Each number is 128 + 32 x the weight over its row's rms, rounded and kept within 0 to 255. Layers, rows and columns count from 0. Numbers have three digits each. The size before them is the row's rms in percent of the matrix's.

# v: layer 7 attention value, 256x256, rms 0.19, rows 240-252, columns 0-255
# o: layer 7 attention output (transposed), 256x256, rms 0.172, rows 240-251, columns 0-255
v240 088:129108182118176075123116099161170126197116185098194094144137144048130137119198163092099159155159130138137160165150053120142099051116106150080149160144172139139139165078090106139107106159076148111099106102093083140131114143127110170179151151143126121119122129139080114081149129117151095122128150115168167195090159116145119079146144151133110106126095135169123188177138143105086097166127178083160108156135165076092188112155123129136071090133087063159192110112129180087168196151156109090127090035179161162176123109126104174105118146108138130133126120088126144114084089085140081086137132110139119095109138164149087113132105161089098182179098108143117141187077097064169101113143104122105087165089122117139115131131156124159121132140102122088139090094101173130136128186186138
o240 097:100126171133124051142144164126128128137085063127164101073125162171133190102113136140141140144164129127134155119131100112123164128037132149101168121178171158116119157180154142116165219121144145154132164098091207150136127109230157143195115154106130200081167136133109097117118156105118132127119121138119087113137105157138083085119131170145159125073142140128137097121137126139090098125108176148195137132091104157113155128196135116145120107100138103151185137086200206158102124114151122122109128122147118054115115118098140111196145047152101197178114048150161135139158093141165168115172086128120151184069095155172202082082119140126164119126100110091116047108120104085173135152091097115125104131129145092124118121139122162129053142110151125109089126103165132114117132127134141
v241 098:108107124157133100045134105107121085083099224189121128093159091102118077142132129082127113149072125096094102143132123160096178150170143123099206108089155134139113137133151147061121172111207168082138121152175085115125091125109161110127161109126202146126086124131137149096133187080131128163095149138135089133176111132070131121144101147110155127143092122082059127185124143190163070123119131110072112114137102117113180210136153138157068060159109130138100108112202155155109131143139098098140075150189178102110129137088094133160164145149101173144123140163128152134098065145128127111145151105095171119138076057110121127156100143106088097134104100131096149125138136157113142145097139072107107096126187050113181131145096103154156153087113083120129191137130160117177114166093079
o241 106:141076126103126132129092184121115087076104103216103130039121109104132125206090182129129143065115089100134147123057124104085135133128165147153130204152148195174161133137104098102121178132164143136112093134101067136162110064130140102163131095096161128141144159114137153105105126110178152116123135133090124129162083154135184085126105132120178143165082112116090107156126179195167148148054111127076164085157139200123180153129138140054138076096074161098111103120147156168148159109135131126094135105134171103131113103089146143105135171084097181153138144092108198081118118130128137183132143100092152078197123088125104158115142108117113108126140153178144156140082180117081132152088132112118059143202162083128124091145110110140131085086131118139058169106107132114158116173113110
v242 094:128093137111130189168148154137174086149159133118112146125147143144130065149146126120118127155157106126193109098131122073130152174171182143175178127091135083105109195192071115193108158104134119106067181150140199134153104100103100140115100073159118083156154123181078125170149088093119114157122174121129109099120140122160125153057159127105128065184142131124080139137174128161134155164134134090124106072165140184136130122108071090157217180114125175170134206117099126101172132134173141129148178088176113076180181124158157081153121110141087104134113137131141127134104196164146120122108119096122126126098148178125108154145107129152147100102095148107087137176126108159175111180084083145129097133115186120133137097102154157081092104085125072154188157153118124174066187119088145
o242 102:085092164140133196106120116119089088112190122153136167120171104157172153104155089197123178119122126166081153124098111118109166151133165083119157183050156146104163102124111104169129089119155163102112165136093087165085140102111108180152105174142128116137159185130144105137153101119086079128081150119158153186106171138087138146113126090173098100115114169125165115070160159136117157180122114151160104143089120169106142120079082132135160187122188170088131122159072100147172134195126157175159218129156157129146191144109133099143152129128156143045112176120176136108086124107198109198110081090128159157093179170095153146124124168146172097152129127110125131131158111139157124114154227126152135164133141187172150147143175125095152104099150117128119128164100090149097178069121127
v243 096:109151178097093093160159102148171072112158091143074140110131130135154117067179089118120123130092175125119165085082109152110140165152146129162112127179103104164110112141137128062159127111126173142097137133102123099097097165124103103202127132198100094156140151153119106171095112108155165143111185113113110071110125183162151158105096197126144160107137194138103100116101187094198097172139120103182178119137110109129107135154212084140140145124127115168115146175129086117152144097136099134081190115138160108126157099125111118119131112162124159185075110155069148183128092107140069165084169115120143126144085107124108171145080100078161132153102161151122123070126123182090138058151145170154179183145137122070197118084067167091130057111072130167123115157126134146142088161125190
o243 104:121134124141106129124119129114126067176146160128090137099073105097129156155152092156170190088061169133110160149104152088123137105093135046095130151126125071115103130082154163163132064085162136158158107145125076148121176141131140092114143078147086111117158119090135093127125100194138146178144184057143172158059110079149156107103118174111124145126046155018108153125128084118136111130138166114151112148177161087133136154078156159129133111072100086171088142122140127137107131107146070197168155116160149143158107116082118129120145092151101161139114179134151145158137121155119102068106150104091134080185152146153097095125083189155160139122109227140128133116150130140072149138083186111149114165123190112161118162084120147143123104132043153089131152149137137154162138173111186
v244 097:148107105188077114178130128177113126100153115135087185117095122186146156138137101161134193122165217107071098052121191180136139124128147144114169170142108125181059111121075157176113130107064110145045060100125139100134087116125065108131081114131149138131142087134136119161136119089125157131137109173158133075186059116175125101194192153088124119113111136143144133153158142157122077103142093116186095093120124114144147082080182063174123128080190181106142109137124125101141164141116094152174088124162157149135166096113112072140079113150154136133177105113108192124120160150136142153131147111094143163177155093117062093165117187146072092116145170145152158096107139173090102091089100126095141160135124162126088162099138169086126125156126135186132124120102109152128124154148117
o244 105:169086121150125109120108140101164165156099143096124097176104131115111086210160135133089156103126169137057094115105124120135186130090133095083134099058092096129082130106121220121119141103095134100091092092110074134131122144093122146113151130129154063131164107124134149172102096148079108147074150084132154119082096114174111089140196125179143076122137140143145135107095149121166088167162171149106136231172158142119149145149125113143155113135141093039181123123122158113150088119133133117087113146197153158172176137104123097143114143116108141130074146168113102125103086157145166129114193189100117121156082106108130152144076142163154145113147170159119133152162119131050038112092126130167188139105131114184135165191113168105134099129152151151105079146116103182081144202159175
v245 103:078081169137104112090121174127128152078148114166105115161163147100148088104125136119143140143142128162138163159133157159120118148082181130077111082136132132143188127148110081139142141145122098139152096122153091133100157093152152023167091192146105140087140165064128112140148136136196098115224140128135118118157099108174067170122069093106186144135113201090154098129061173172127151120102138095162140151136077126137167164180137095095122079131138087156097145131118145105210156069162150054085180136086171136085108110133108158120227094146120110130088126182112118118129107169198142173119110102099124097154128110132103096110140121082151134159084142132113161096113105133132139132163148139134149130138118121107115126096165112119172130063105139159112070209121177190128096116100076
o245 111:109099117128150142162179160110112148109103118168115138156062101077116066128089141112171106091123104110079133141111106189118143090097147072148128124147165114170134140121185102098082062054132024166119084128097092141141214096132160108144067056150097207123105135153081097144096077113184132138150118128080187128122159116118152106114138138108158111144081180111113103140071114104146109146078113133124079110151160110141132134181096123095175108095096098142098160057108097121166161067142161135107089097137111209105135133098150148113142086150137132131108098188140135143135115095123157119089177085068132121101119118095104095068182174109137096109086122102144108119092127130170125152143126127146106106135093077091070163084136092090099046110110113131100100125088137142138160154081100
v246 111:075112132075137126122156124175144123146163134154205115152128123155107098073169134109063124141093157097070137107091071077111187110130065159148139070146146048133114171127157155148158128108209125082057150141150081189101110095165135127166146148097144146097136135140116130187130161082118135161146150145129043077094040187115118081124157126091092113139136104209109139116138125139137112187137183146113133125149131097111117147075137154108097171156155147156161089175144117160079093137095137149133139096135101101164140171131171101198133146138025105177118121150142130105114128154103131104129141145128170153132103133163138138067165131114072118159086218121175140120087095135157133115119154136100086102121177226127162128115137157132108164102122137144125135146110122098113101109147163
o246 120:161105103130111064118110061088128132127114111146149120086099163129202149159102074148097160144134146127122112110066140052093153109119116094103113081077125074099198153107188075137164146178131162089126197052138076143078137196171138189179149147101130112178114132108127125089069124135133114142143138122101126095136104141118115193105108117178145130137145118140134146110120147114083165134153140085120138118176094122115100134091123132151131177109143146096131162137145176125150099115109058118093108146173108149112055130114135119194049139197152122092157106152126139140084163146109080169082132104148168098119156115172042143064123159126143097173080165119167170099101162136123096111138159134170019140149170113161114091116144184132142139144104147113085120089139121115067115115120117
v247 105:159128130149149154091135118168159101100134139123157123078134098118146156106098109166080073091138108177128076131150104114146127096127123134078107153154149114094119163122186127112130145115112018143110137153153148113098144105110103141118168184123157155168139121156158129067124133143136104137205116123087155139148154104111171107110075102122138154073163091102185095114155129120054134076148141083163177125118152152086170078068105120102126085137147146099084155180170159171116190143175131134108132175106176096110137192065070208117152092149142166111151162148127107102098143112133134199182113122169181106083152102095053149114096107147199113110162086147071174182104112123105102189110146115156136120111141096146116176133181079155080146144150113205104149085160134117166104095110117
o247 114:113148125135110164093098101116167134151088137087189160088114190126156184134112126116117138106105096132168113119128119128172118135166177173142170097150165169137090171142169119087115117143166123111167069165115178090130102153187096093117089206153137146146212145134079116135163203161191106210193147103192086124140119141072153110125185114053147185141081151132138100165144145096168141141086165154112112152151127108106095101124077088103096133140142162111108128159087122148115127137106114135137135135094158170158132096124131083120160132120122160195088141105091150192125129093104152155151204111111091129078132111073146170100130120164061133070139108158071165161094117144104166147113084095085186110165069147093094161119171083145132133114144124179156129113099107158111108106115067
v248 084:110056108110178090125132156105168070051147138156182155141038154045164093094164096118101122135106113132122166117137151169127149106120161156153126089073136149069147135102104099071158126130119165069169085150045147087114135160158137112120115117080093099121159147135117176142135148139123138167094124165144127133095134109167053119144158098137026136149106149127156135135150118092125148094072176108118096122108145076128178104100147121141136129121091126132121072129133117139089171087167095147132103126197135189081111140097094140141136197212070161140158126205148093144117155104103123113105100143150102128104107165116129148120107110108147149173147149073180069145215135054141161142113144138111112123105145105138152167108122129145163111090173116095122118090164115106091096058159117
o248 096:136197171088110141138155134106173119122102098157122158084070099126163173175135172127140124186127151143140139186137090183106125125139071141108110097170148158107155165192145123192116083168113130142125086178120205114149167115156168136198121190101104104126079165129129105134117157173138204128073118184105090078110107091097053085115161189129111140135134099063151141120154111196123125123122105167135129096095123122129194091107142165106126124144048145123186122072108161129092144103138125223105066132149083118110106143161105159133175178125134107104159080183167145113136110148129132125157049077071118122124189123152079188092110144130118102104154085163069124138140082119128124125157125148101102122128120141113119175094055123175141154138131118109109130114125136115115146144161124
v249 092:114130052199092197142107143086081126136112151136180130127168170130154132137120100126108110151128059153107101129104126105153132109098129143162126184100081135153104126152130186176107154106105132125201144081141147120141041118161164130188144137167182122142161119159099143098123105163150091125206106120170163147112128105092138154191173096133133067172150134121091109058143150111151069142104107201121172085168125127088123135124073104104114117132179138112057106142129106139192092146103153185149159138160115159105125106105108133100187083169147105153087127154094206162122136142130169078090140132151130144084107166108138094145174138198117111118175131189158129155132130148085157096092127095116158170144124134100152040086122158140083147060149092112137112154163129078120091085120156
o249 098:129147205078113185155136180107166117106130146182134115138100083118105165101080152128100095115108111119138120108098128062066162098183146158139109207105132055178099129107101132190128131151103117139102097101091138088137118140116079148125101133207088069110176131168128125106109137117122143157163161158107147116190146083064172134150187162200162140091117146161145162113103127094104120067160117126116142095143126129125142172101113067178147115150151117117149159095118124085145128118068141145155132088142111098133132135136040157082068137083091127120101152099113146119095092152118104189120147160150114105102116149111121178131139117123156214148114107209120112112144118169103106134168149140116105145201158170126107138090102127128146146106098092094222161084099188199096074122138131
v250 100:106133108143185115132128098109088134129135132179130118149152095146140112072115125147106104159120108136123156150162165059093162149103139065088110054179127085106188132110142057131152049158181150106131137109175157092094101145093110148176104127163129142131163138113118084214159179126149146139117200136140123160146094133161091122064119175155117079168093139102126104110157175116127199166153151133168166166190086065112107124166046193102079170136132066157130142141092146149146114123122136089139141127132120167140163091137118122142151133116171161205129137059126129121079113118112082163144157099132095150150108136150039144121189119194137167167084075105158096132119121132167176146154129102114188182163082173123133117105104132082095130140119114135159078128135121134100147158141083
o250 105:113184113174080153100119187107126072125123101035118120121112128134130126078134131139152156153194108097140105203143111096130129147098137124097117144138139142156187197138128117151165101138122097148141167111146114132119132118150186123251093040093097166129148119095110163151102172111147077118146096152150137127102066158141133161144134122139134100071070160121120166092131087121108134102109137154167132137122195123090116133183056189107099169128085126123120088121043117123104106133161142165173119088084080102138130149154145082149125116204149165159142108087151067109127149141158150188125137173111177107120141108138137100159150141141132125118054122110129102038124124152196136094092133105116145100166117135075084177141070154129147198119124119146080128143183120147126118096124174
v251 090:076167170131149121110162077085106133150063142130099164104141137134085164166114108132148126160043116123060137142160085163128178140161127135110000120107158110149129148157146141074156118118110135124098174170105120105096119072133124104113166105180115127142181105163063062132109106097105114111175157038102067128116131155106139121104107096136160096133118105116175092113069138103113147058161171101098165139144116131081140143102117111126102122129177122124151102168156065148116133076150133113162101174081122119151157162129150122100117121081116149135067149136144105132076091157087125114147156158123112118114124111151158128145133169068109168099073165171144118105152139136120148071143177143120152155084076111152203161118116068123105129159158094127156102196078114160057134131170097
o251 101:185126135184133145058123107131110110187107150167074136129116114093170158098160172130145125105108120073112134107178129130120124180153155135136153141123139135089112126084114072112168219129130102148116155179103148122102135116160134132124112089130049204137147128193116083136068152145134084154187167125118143104140105137070163170123110097089089087125111142103120141202075100164175116108155208095142109161143164144098182068139079121127098100119143142118045135137108189105097095137120164095120088160173149145120131121162188142157062110200149142135172157120106111171157128108145121085066155106112098106085134152163127134192150101094105120085126123161176129078122160184101120119157116128149072156093144112191097164141114161183113175138125196090140132139121173124178135118117098
v252 088:113152173173112111188132161074106161158142165117090162128119131127119161149176137163087123186154177184063111170159073181118188129130110083090133133117074070149096093110110143088130115120164088150164149130116102145122085155145073067111088079157083093093124187097160110170118140120137145081079068135138100189154112116141167142132126129115127132174106138131123157099149157124209106147078121151151147165148141174147032136144117079092144214134096066126120141111116138080138091093211146167118143104159091074115162165176131099084089094152140164150059143140163107152149123092118084176128148118178162139099132156095194117145085127174105099168126159099159122115130099149106149126163125098132148110099145085165127115143103168148101121136149158110095072133168147144078113136088171